config.yaml
n_layer: 12
rope_fraction: 1.0
beta1: 0.9
schedule: "wsd"
decay_fraction: 0.748
train_tokens: 83190000
steps: 5078
Each number is 128 + 32 x the weight over its row's rms, rounded and kept within 0 to 255. Layers, rows and columns count from 0. Numbers have three digits each. The size before them is the row's rms in percent of the matrix's.

# down: layer 9 MLP down (transposed), 256x64, rms 0.184, rows 203-249, columns 0-63
# up: layer 9 MLP up, 256x64, rms 0.215, rows 204-249, columns 0-63
down203 091:132108133090105159137053125096096123105133122114126128086090152111061093190117112120149159188082148086169111151153086151160086067161089150136165112123138124169078099141176145104081166142094123
up204 095:081098096155132105109127159169165075100176083112128104112108217114111097100091139131145137112122115176129135121159136090091112132114158094161130131148142156117091053158182113143172050157085148
down204 098:167073139137156091104143139090132134130098127091148187089125055056163170101169141089146107131180143216141099109113116090111187103180137139098152105137111131165087140138127110168103153136129126
up205 121:085119143115130119159154117150120070154120156070127132140055142087104132183127104118132045165192148168074101088149148109145130108147100119127123140140178134080076068112088089120174107151113129
down205 134:107205162127134138150068152133142125123162166177153149122053119116137080169182123164128135189168120167158146153087084160187141136104158105171135132139109108110092091188153122154127123112128077
up206 104:096105115168094171077103125109121123152119071119145076101100186120063117099117120118146079169149145133097136130095144123175137130186165072176087124152103150098080070097122126094127083114082087
down206 098:086113130116142113157156140132127136118164155101124199128082114146152160147100150050124181102068177181132078117076127145127146099120086140095117117121072156154143163179088067077128161162135133
up207 099:149100139147118112067199116144151105110108144074112064143137097098099162190158109165149150174151102101055099153106142095098076168110100161133173153112073094110117140129120165121108085169146131
down207 090:129175110162116058151131118127133136117177149097232063146157099102136115118094154118099109104111114125143119091129177122089111106094116155093136116140140127166110099180118155135046142147101053
up208 091:086118121123098137150180171101203049177129113137114066142103154091108102120200087119122083173160107135116110120090182090155141160148086112100131165129113166091103122112155145121110145154175147
down208 117:106154127160148164108188151093210110140156151163165108119121203109082119137146129179128126153147032132113091123101164101166131144137135129152142113133144204119144048131112142156104122154146137
up209 107:140163162126125088129136145094198094160105144092094120125062115102130137123162126109198171113192161116109110126093114112145111163157099082117124163100136133098093098159142089092145048194107166
down209 113:193172149151165130083123129165084098135158071076098112124131079114101185095090139116101152150102107098154130096129129130121086116194165159130100132135183151106191111205111145138144154136084103
up210 097:133145091128109120142136120106082133107084137141129114130076133086079103112139116082137110154171109126102050130090113110179052117101079143159113120148162125111043110145187161097119078185107162
down210 107:120145105161197127100154123151055096087190138148087129103146145157129109081143171109117065116131064139108146161130125148111141155096130121132141081076105090138136072141123151105145142032138164
up211 093:153086121114125176099112115102093098127091134093119141176098094093140134176143110106138136098175124144055099176174094093099123145103137070116119109127077121053111078063107125081157133168085124
down211 089:122137116171105091135116168194037046119161128169138115146165110139165088131118092141097163064129100104119198099162165143160103106154166125111125125127141094157150081131132105074163122121115127
up212 109:131092158124159151052118122093126152183078113134089116144143126081050100159203148065157113111127130095144117146129166109116107141128166098125149069180119124127142120116101141113128063156177177
down212 096:157120070089150127141100125116088120109072133089121094137195172154144119096141129129170073133112194120189137141205123109119087128114104121197114081139132133148066117130132132107094172069141147
up213 096:106098070140130145099118107118172121180112196132150101118105177087111125176206124096222109119113133116139091166141137148096130132097194126076126083082150137069109118117158114112146148130110134
down213 091:086131163184114151122115074176163070140136101145121116131124115091139178112038091136087102104096174141127112132070095092062138077180134154109158172127138123139146107144198120126110139143125146
up214 119:137147123122100142056153136160130071116098082120143112145132169092111140116165089148097066108112107084119118093172102128117136115145060085189143132231106150116100080100133151135113078123100142
down214 121:070148134111152125117171136088133152115138125095109136143145165027164135137126126130115182099135128091072155116164136195142143115087107076103161154084042133108165140083106159106161118146137091
up215 107:129048114140142095144150126165131113089091119145100104176094137138127065099151110157162174130161175145115140126118097053192084132134090123145155162176102185130150127118122109058166106139131077
down215 101:109145202135190118115147146102126145150135128123088159084200119126085138150118160123114108211107064129187113100146124161100142108141148086132077119078197115143180108126149130122128108095160165
up216 125:101122112089087106136159161114152074116066158124088064135084161120105117120098078114128122107146098122142037118118181123135081178092129113165138173181176110126125152144187105112128093173117137
down216 142:114153071142080147182119127128156070118111171087108133123146169158096172170106075094096102165095105131148150125156134128120122154128103147080117143067174072082069071120156119086127162167142099
up217 106:151107076140110168133137150105122094181146107080047104132103198111105169162115103131109130151123098107067121150063137173129162175105147131096178117087161124063129139085153103154098085133119119
down217 105:150129151120150143089082078182151123109126143144170152095152117109111147133117192111165095120151125112127120134119136147162156094149165133099089154113157133153104062215199124160116117087182048
up218 104:089105159135127177114186122161107114156093064125151117117088141125079110117097173104164138088150103133117099038111132105128106089134152092124136176195165122083084130101098137157102118139142205
down218 096:087129109137098114114133104114070107171181128128156179115107149136115110143097133146155064170055144100160096157082134138151156111169145130164135143101199178137190048115148089139128138118103091
up219 102:074131143141054102150126124125141092137139109140112075087127112063114088145197083131167119076162126082054097091092197126134156147140112131181123150115154155119079113126102145144126075143115139
down219 087:142127106124117150123131116156051146119095156121110095130123158197208150125164145137141143121123074173182164158169097095137074116095089098138164130118093133130084111138130096177137220124167127
up220 097:160097080154146209112108155196150110092098118093142155112102146135101121178134078097164119116146116172174123130155153066129148135116110089090122146168128172124106084126075116107217131157105128
down220 099:145120146096088145166151086132055128094108132115040080114120107133076174153107158114138131174116076106116161142142148179073113105155132172100106111090102121154167084165136170119098165148178149
up221 093:069132131083191096150120099130146146105119114120127111188083117120123088105104109081104134128137099091069067084112164155113124177107038129118157135164077117105146093171123104150131114199131129
down221 095:095059115083191171082116076086144155141146115090155137120131056127122166151133142121114126192114096176133137156103099121117148119190128173123086171109190125113140108146119107099107147093173177
up222 102:141142153066096138119143070145144052147089111067112093184111127126146125145140076153106128146165161123125152137143183114132121121167153132090120146115074142070126107120118105084215066139140084
down222 098:076172157151164158176151146096090120150080153162175163157156091063168108142163150171144160122099106139194104117095104113153174158081085123155060110122151082094123141124141093131090140114118145
up223 118:112118124130116123115177138122139097138115163097072172125103139073091109136154111051146066138140148135085118089155139103124076123128089123123121041137163171114064096084127082138139102178102073
down223 137:060157150173159117162126129124137124089185171162154129153067122099181133124185124141144136185161113183131157160112118109197118132090095096118147093074122127071126121179125107135169177124145095
up224 099:112095131133111081177152051104131115118131083125143114110025106097099147111177132176150120157188068112099126079100192114113112105171132112167127085146087135111143144108140123116142102158085129
down224 090:130147097173114160096139174135171137123191095142119121166176180138119133142135117093105096150119194133137118177165142147100117180060145099117133084081140132092068101144071124136051122111119087
up225 103:080124116105124149058091170118130127094088089138142138090122141068136164150164132192135108096159101089089119112091117084131145194102119093108109082166123155125136091052146144189132124137182152
down225 088:063157164146147117151114181171188169155194132134155120114117105146086154145119147132142162101112138171109189130106135147112124125095073164187085173136124092113074167123133196166166097122114146
up226 094:094127155128145118097112094180129127183114140132103128118091187096108161122115113196145119129117158133114164122134071152099157145095089052074133141140091185124095101122142136131116023160159160
down226 094:176082099178084092104102140152159140075147112129159090109149096162156106170105111120066086129139143116160136159085090072163147140122120145098069101126130140128196052112103106139136170135113078
up227 095:116093092089149128066139157092166088128101114135166156138159151128119082210168077046173076094155148154090103170142103121146070136136121091103156090139127097178127126165125127146100142116111140
down227 097:093080105144129162156121074127174112103148115157168156118192078135154129111127135180106125073150178062115155129162195137090136136151119103127143130155116062153103219142129119133144088103157110
up228 094:141077121099102093090149157104138153126149162115106059138122134121095064201195088130144119132143132125124137101119101104152071135150184111151179122101104133099110118066155147170076147072141183
down228 078:088155180213152131145096129143150100152135085109150134164163112099099148092095115103165188172104084116152178127110111147096108124084140150093108123172190124111146068152195130098129173105107146
up229 090:067094092153115139149109089134111082093104137129167118091153166115136134113128132081134112131233092179105046115148157105169147135097112087086177115137173167152106095148129105129082110104110115
down229 090:145152117152106122165150134136142202197083063108116094188096106162132123123144150150166140102132106087138103104106174126090068101123107081137124159123111079144156182111201135113161097158175131
up230 088:116104122128087104143158134077168097149045165127138111122088071108084111110132107138126069093158087132145073162114136165144146081105068099097143091121080098088087114124148082107151142134193106
down230 094:127095146130106108107137088153175158133152133139220159156077013182150130103086092072132151104140123079169129158110104137139153153115107130140119169138129094159133203153142129137143124134122137
up231 102:120137100085071116055176082136119139156086119065077131152135170112117150106108087137162093078118145076082149131153077104092146126114139069138141149111192130141136102095180145105113115173161121
down231 096:058051116141135058156142148129116096130165123152143142144144166094083097164133130134084121150141137166083138116147155088148114157133153143037073088144097079137144132084085152147124084141110088
up232 096:123066148145103139167148119099135120118066153137119134165148171078171149198122163117180128138123134099119120154090126134186167163120048111161146118136164144111163088142202124167068093111138102
down232 089:099101115103133128114107063200144147116133172084083136102176097178096158156065143119059181141142132110144099089186069146111099181142142093130126140140098154113099143129086117113073133131123160
up233 077:129088182082144124140075124099168102179128055134057094158135126100150098119128143094180144073140159174116140099141119142176132163073140162168149105088069123105086114118121130143156187115131118
down233 082:131111120115097132152113147131016053065124132133162162096085118146179091150126125155128088172097134064116076149145162134093115120114134078170097104109152105155130113121133130093066124090129122
up234 091:101135148104114107103187072082193103169116143095116161140129126110129077121202163175181132119103145107136128166133144161136116156130112138148122137168209126150148092104086120042102128098169141
down234 093:118180065188143134069129184119068206149081078143096121103140115125106129137113138109097105123156182144119090054133151138129114155143127102068122115132121143104125169197122099164125157147129141
up235 101:154135124098133107078141138133150114141156155074114173146146123097123174081111079149176129152159113166138093155158140102170109161153200074147185113167128173092116167080170069160083134145110095
down235 099:167130120166107093077144104121157067154185148195101150138091082166071156094135133144129122149142184087137192139124150141117157144151154185123169154107117087149088124120129148063112182099107114
up236 098:137134164152125080034136142112139123191135096096047102186088101128138093153163108148151205132165153084114093145068143160125103162126161133144119121122145141127109129104141125077176135113173127
down236 095:120050092129179129167202116113061165136125128192138125096165151165138151137108114123106073131171168179154119095103115113146122069134119095082102123117090151149103164117152135181091138112099091
up237 100:107110117101136141067121156099140098131112086092107117157026188113109107141137128105125047107129105139137126072162145124173147107146099087154111130123108146127169107173182113202152160163096109
down237 099:128110121134121109188130160110093158086128117133175086167103104126105148166175121180169129138140123114100083183117177163131153121128168124126051096139134138097118163162134091188135086085047171
up238 094:178118156139136184143135167170121128128153118083147110171088174141148127153104145090116107169165151081137108098118127099126153130113136113208144112105107134024119134128132108121151099215189101
down238 087:080155122107188130131084130105165069152117110145142106117147154094186062166100117096100133116142140162123137154151136125090114161116132106075102155128144107195174039136119129174169114109157067
up239 087:143114116120172203110114184117101145120116116110105135196126149090123083129115126102172144139117086187075104173068129136116120153066159101209096119163095108105142103073091140131143158131128162
down239 096:146138170115111130165125092116058108109154180086068110127148100123112178124132128150059131109116123094156170156155153101133121120123085108115092158113148069169088040143178176141127096135113078
up240 116:179134105095092081102144112141194100144107161099093120112128177076134121139080112094098153121174151097121112105101132105144099184170162128182152193153121159050103132175119082103112105152163119
down240 135:186107143150168104146105102172164098164180150140105196080132116169135138076087130170142079116102103085188166105106144116129167164163167124157198154099154154102101080148111118095108126117146116
up241 113:121140146147142124163175122146173097107125159105093138181093152145067165136195108154178114098138174157129106152091152137190129131124102123105178143141142110153052121109159092083124061176179139
down241 112:127158157204179167083094084089104171108116061164110158092082158171141181120118107145159127141195178140133090062139136131164087124115160139149136095126120121135163140089167147108121135097107116
up242 092:144108193147157155159107116161111117179159107148090088133111151111151102180086165143109094118157129138123068113119135105102107140122159099184168142119130110142134084087113166185107050214147162
down242 087:136078129142137092180198091137148117160109139128154143153187067144129118088142088079088146182096106117134108113109154131141102116130091203136121138126157133140177058122094165174142121106081072
up243 102:141115106092138114038096140108195106150115125066086168116142136129154104149149086109188110165157120088156110112100129069120106145132106055138190150145102085070111112108138126153141144116178149
down243 100:135154091113112103201103086109155085098136160164101093105136150071157134026096131167071109076119111112139113136117135136136173103142199141158144125176152183130106148116110108125093142082117115
up244 091:138174131103133152108164079124145103171153123117137079095143127064108102121070128144128120083169080131094078084076214161116150127139161111086173104177082158127162147160109123145098114132142180
down244 080:066217162122106100159146126087175048128075155125087144069131129185133141143092085129133144136071146145165129153153133127145104121141116126092082135129122091144120151139177123141108144178064144
up245 122:090073126125134142072218105096119086126075085087110096130132162115074083163110108098130095124140098144097125174151157120112145142178145121073115085133079138087105118094162116151100105163160175
down245 134:115132131132089125104126107127000082118110095139123141110133149156071132152099130121120104145107124114106118116119142119088121118130128142002089122108146120137099088160155130098158140115117136
up246 096:085160159115101172075120147141225142133117120115119125148133164106159137179139114058155138185203170151140129153094134080117125126127140064146161105131137118054089116129088100115109144123165130
down246 107:172214103125186124167101160095133150150175105127167148138131119093138105127145156142136135151100204120147137123168124174129119114157149156136142208086168148112188149120058173131135137149104083
up247 101:157123169112090090113102119121133145139071119098126133160104120099131154188157129119162163140138101110176035157118152169160079152121117058075142154118103145099106082108156104112135161215133151
down247 099:143155074171121144170108145105110127093106130162121093099133137139136134144138117087119157141060094084138139077161155142060187100134101110091094104096189115121164096109131099080076103193173087
up248 100:134038148120061177105141201077131084156124127145175099149072172131099074128129122104159121148090118182085131128102121107148119137160167100103189115134139122131141156114118087088168132104112158
down248 094:116126144062190113116096099144158157092134152137193128115198192197106107087103129121097102112159130117149118170073159134107105106137171204104092148113122113118107129103120138106097134067095105
up249 092:146074145164153110081134061110129093136127118112064137181096155152063140185131116125109084103157062166094108118137175140156137169108148148069139136121070111151127098137147113189146096144129086
down249 097:145179070142113142110111121128122044091126134155137163074109129160136119096079178102140123137137139128117093165107089146107128131169112112022109135137189074141159088136141129113096139105103063